{"n_layer": 9, "d_model": 160, "n_head": 2, "n_kv_head": 2, "head_dim": 64, "d_mlp": 640, "vocab_size": 8192, "activation": "squared_relu", "norm": "rmsnorm", "norm_place": "pre", "norm_eps": 1e-05, "positions": "rope", "rope_base": 1760.0, "rope_fraction": 1.0, "qk_norm": true, "attn_scale": 0.162, "bias": "none", "tie_embeddings": false, "parallel_block": false, "extras": ["capped logits"], "init": "normal", "init_std_qkv": 0.0348, "init_std_o": 0.0, "init_std_up": 0.0348, "init_std_down": 0.0, "optimizer": "soap_variant", "lr": 0.00577, "beta1": 0.95, "beta2": 0.95, "weight_decay": 0.059, "lr_head": 0.00743, "grad_clip": 2.0, "warmup_steps": 113, "schedule": "wsd", "decay_fraction": 0.382, "decay_shape": "linear", "final_lr_fraction": 0.0, "batch_tokens": 32768, "seq_len": 1024, "doc_mask": false, "train_tokens": 119900000, "steps": 3660, "dataset": "wikipedia_en"}
Each number is 500 + 40 x the weight over its row's rms, rounded and kept within 0 to 999. Layers, rows and columns count from 0. Numbers have three digits each. The size before them is the row's rms in percent of the matrix's.

# up: layer 5 MLP up, 640x160, rms 0.161, rows 635-639, columns 0-159
# down: layer 5 MLP down (transposed), 640x160, rms 0.168, rows 635-639, columns 0-159
up635 095:517481513526509506510449553540533519401553468515525482530531421534568527512519516496515543497445527424510486461487454521449432550459449542491524537468443465441413522483567526459508465554555561485535536510486436461500508465546474459456563548540510482540527527545474494500590470487517544443501426493542501532418477493488579494558505540507508492429466473557526500539533485547455527453518557558462562529421442476510524519429454486464475472500537468537571513534475572507503549501511488
down635 090:500505508466514487504568446486512511488533525500461509490545522605515452516477459582550507459511545473553456567506476503482573504520529496469508503463500529538424476531507486426521477476520483481375546427462466451507474504518499549489432477514469520460410464425468602446474578427524537508546509508598605466485572497506533501473545500538484459488490541460522489444508523525545441518514500479447488485472526466458436498518572504510509511489481434431493494547512516521482500499433443
up636 110:526476460482492429544535374517566568495511493444520465496465502496419510494474438482461487410476487544539475528503536523473495462472484505545538522665494487474518520548501557559484575496509559486457467465497474569550517461450549481475503449512512612476441484434522465524500530501557529511484521460465472491447515492518486517581435530516501514491526486513484490549471486546413518490547496499462494591519482507509502497517528522524430532540468455509510518480436546484439452473488443
down636 106:505468491518520456532505480510518494537498505543494480560550455517514492475462512525474517553458505508482555488455515509502518467472531375465462484506458465452517532495498528547489563470402537496545472573512512462476465533462457533460452504566501512458455440540526372489490564433535495489468453457453511469502602509564472569468512449470495476511504479514507496539570506513588505490439495469549553552487539454538528469464516451398479464473447486461552493397425487494475539487445517
up637 079:478414509429483565572529526467489523546530559532484473492591541523414521522505545516587509478552553567471481428582497420507506419521434467534572486519475465536528509470510568519521466525547541477484463582480374481493491504459542517508415443531475470499537498480566502449478440510481474507551511482461500554488473534535499498492550501480494486514451490498488471480510504513464475477534478555465467473528506442545461528481594548576538477476482513570464490564483480513493515476495536
down637 073:512557547455546526544496489532496495490416457483494507512417485465560409482538490526507450529528457442529542538490485511499513478458587510422512479459474458499527518430505520448484498497450456498483558466474555544498453465437506446498496498483487510501502503509443495462482538505478483482546479435461512420551524485549498464498516576505454454409533477509528518457483470546547520516462502475540544578393574548431437516463427506424487597501464559473539502496457510458546509512467568
up638 090:493468515547538449434464558458553466493490583481535441532460448450553478489462451550491548508504545479547562545511466508528478514602532512517459466484489482478473515430559555507523495509508503437518502569501440543451575502536464452522632542454507529526453504456533498512504460550496454513461501522462447538546427480500481495459527460542587477443523469533515453437519472507502494455491514443429609528497492559521436496454549559518528537496497539498502524510442482471528500454468533
down638 095:509587502429520441499434480454551506523449462438526456551502497529466555475522529448478436494538547503544569495515443507466513492483432580490486410534502509544538529496425505486524551438468495408459559506543496530525485596505566487432536460498504478510464458537493601504522564510486479461508520568533468484480535505487561467512482453542505455484481537490459536466489473470553493563468474544493514593543429480476488550456489495467435434523482493486518495479526520555530582550502526
up639 101:536494418517529496488546461465538467431462492541565504421496527451464494455579440518466561573463557513522550477490551516540480501408414491504550531589526522535596502455476495511549523508484471416511529438481499491550464486505512456477552444539470443502458571518495541525519473479444463488498527490519466534534486456508491465523517520587574533574490489502508472508507481547495503504486409503518454488497513483575462521558477543462397500556474476450454504435497493483454484502465458
down639 096:516572515421531474577442528547541456427522499559507515464520529492457499484487430562414521513481498540553439508508566532524501489489529515508546457516459533496544456519461503537511469515494490501494485462481516490494473559525452471448562419554563505545499482525474549485560473519549545458436470409514553507570578538494477431510468465581512514470409443459433559533575472499539501553448493474497463504499556518560482471499535499511489454486439548500506498440489549488475473479563435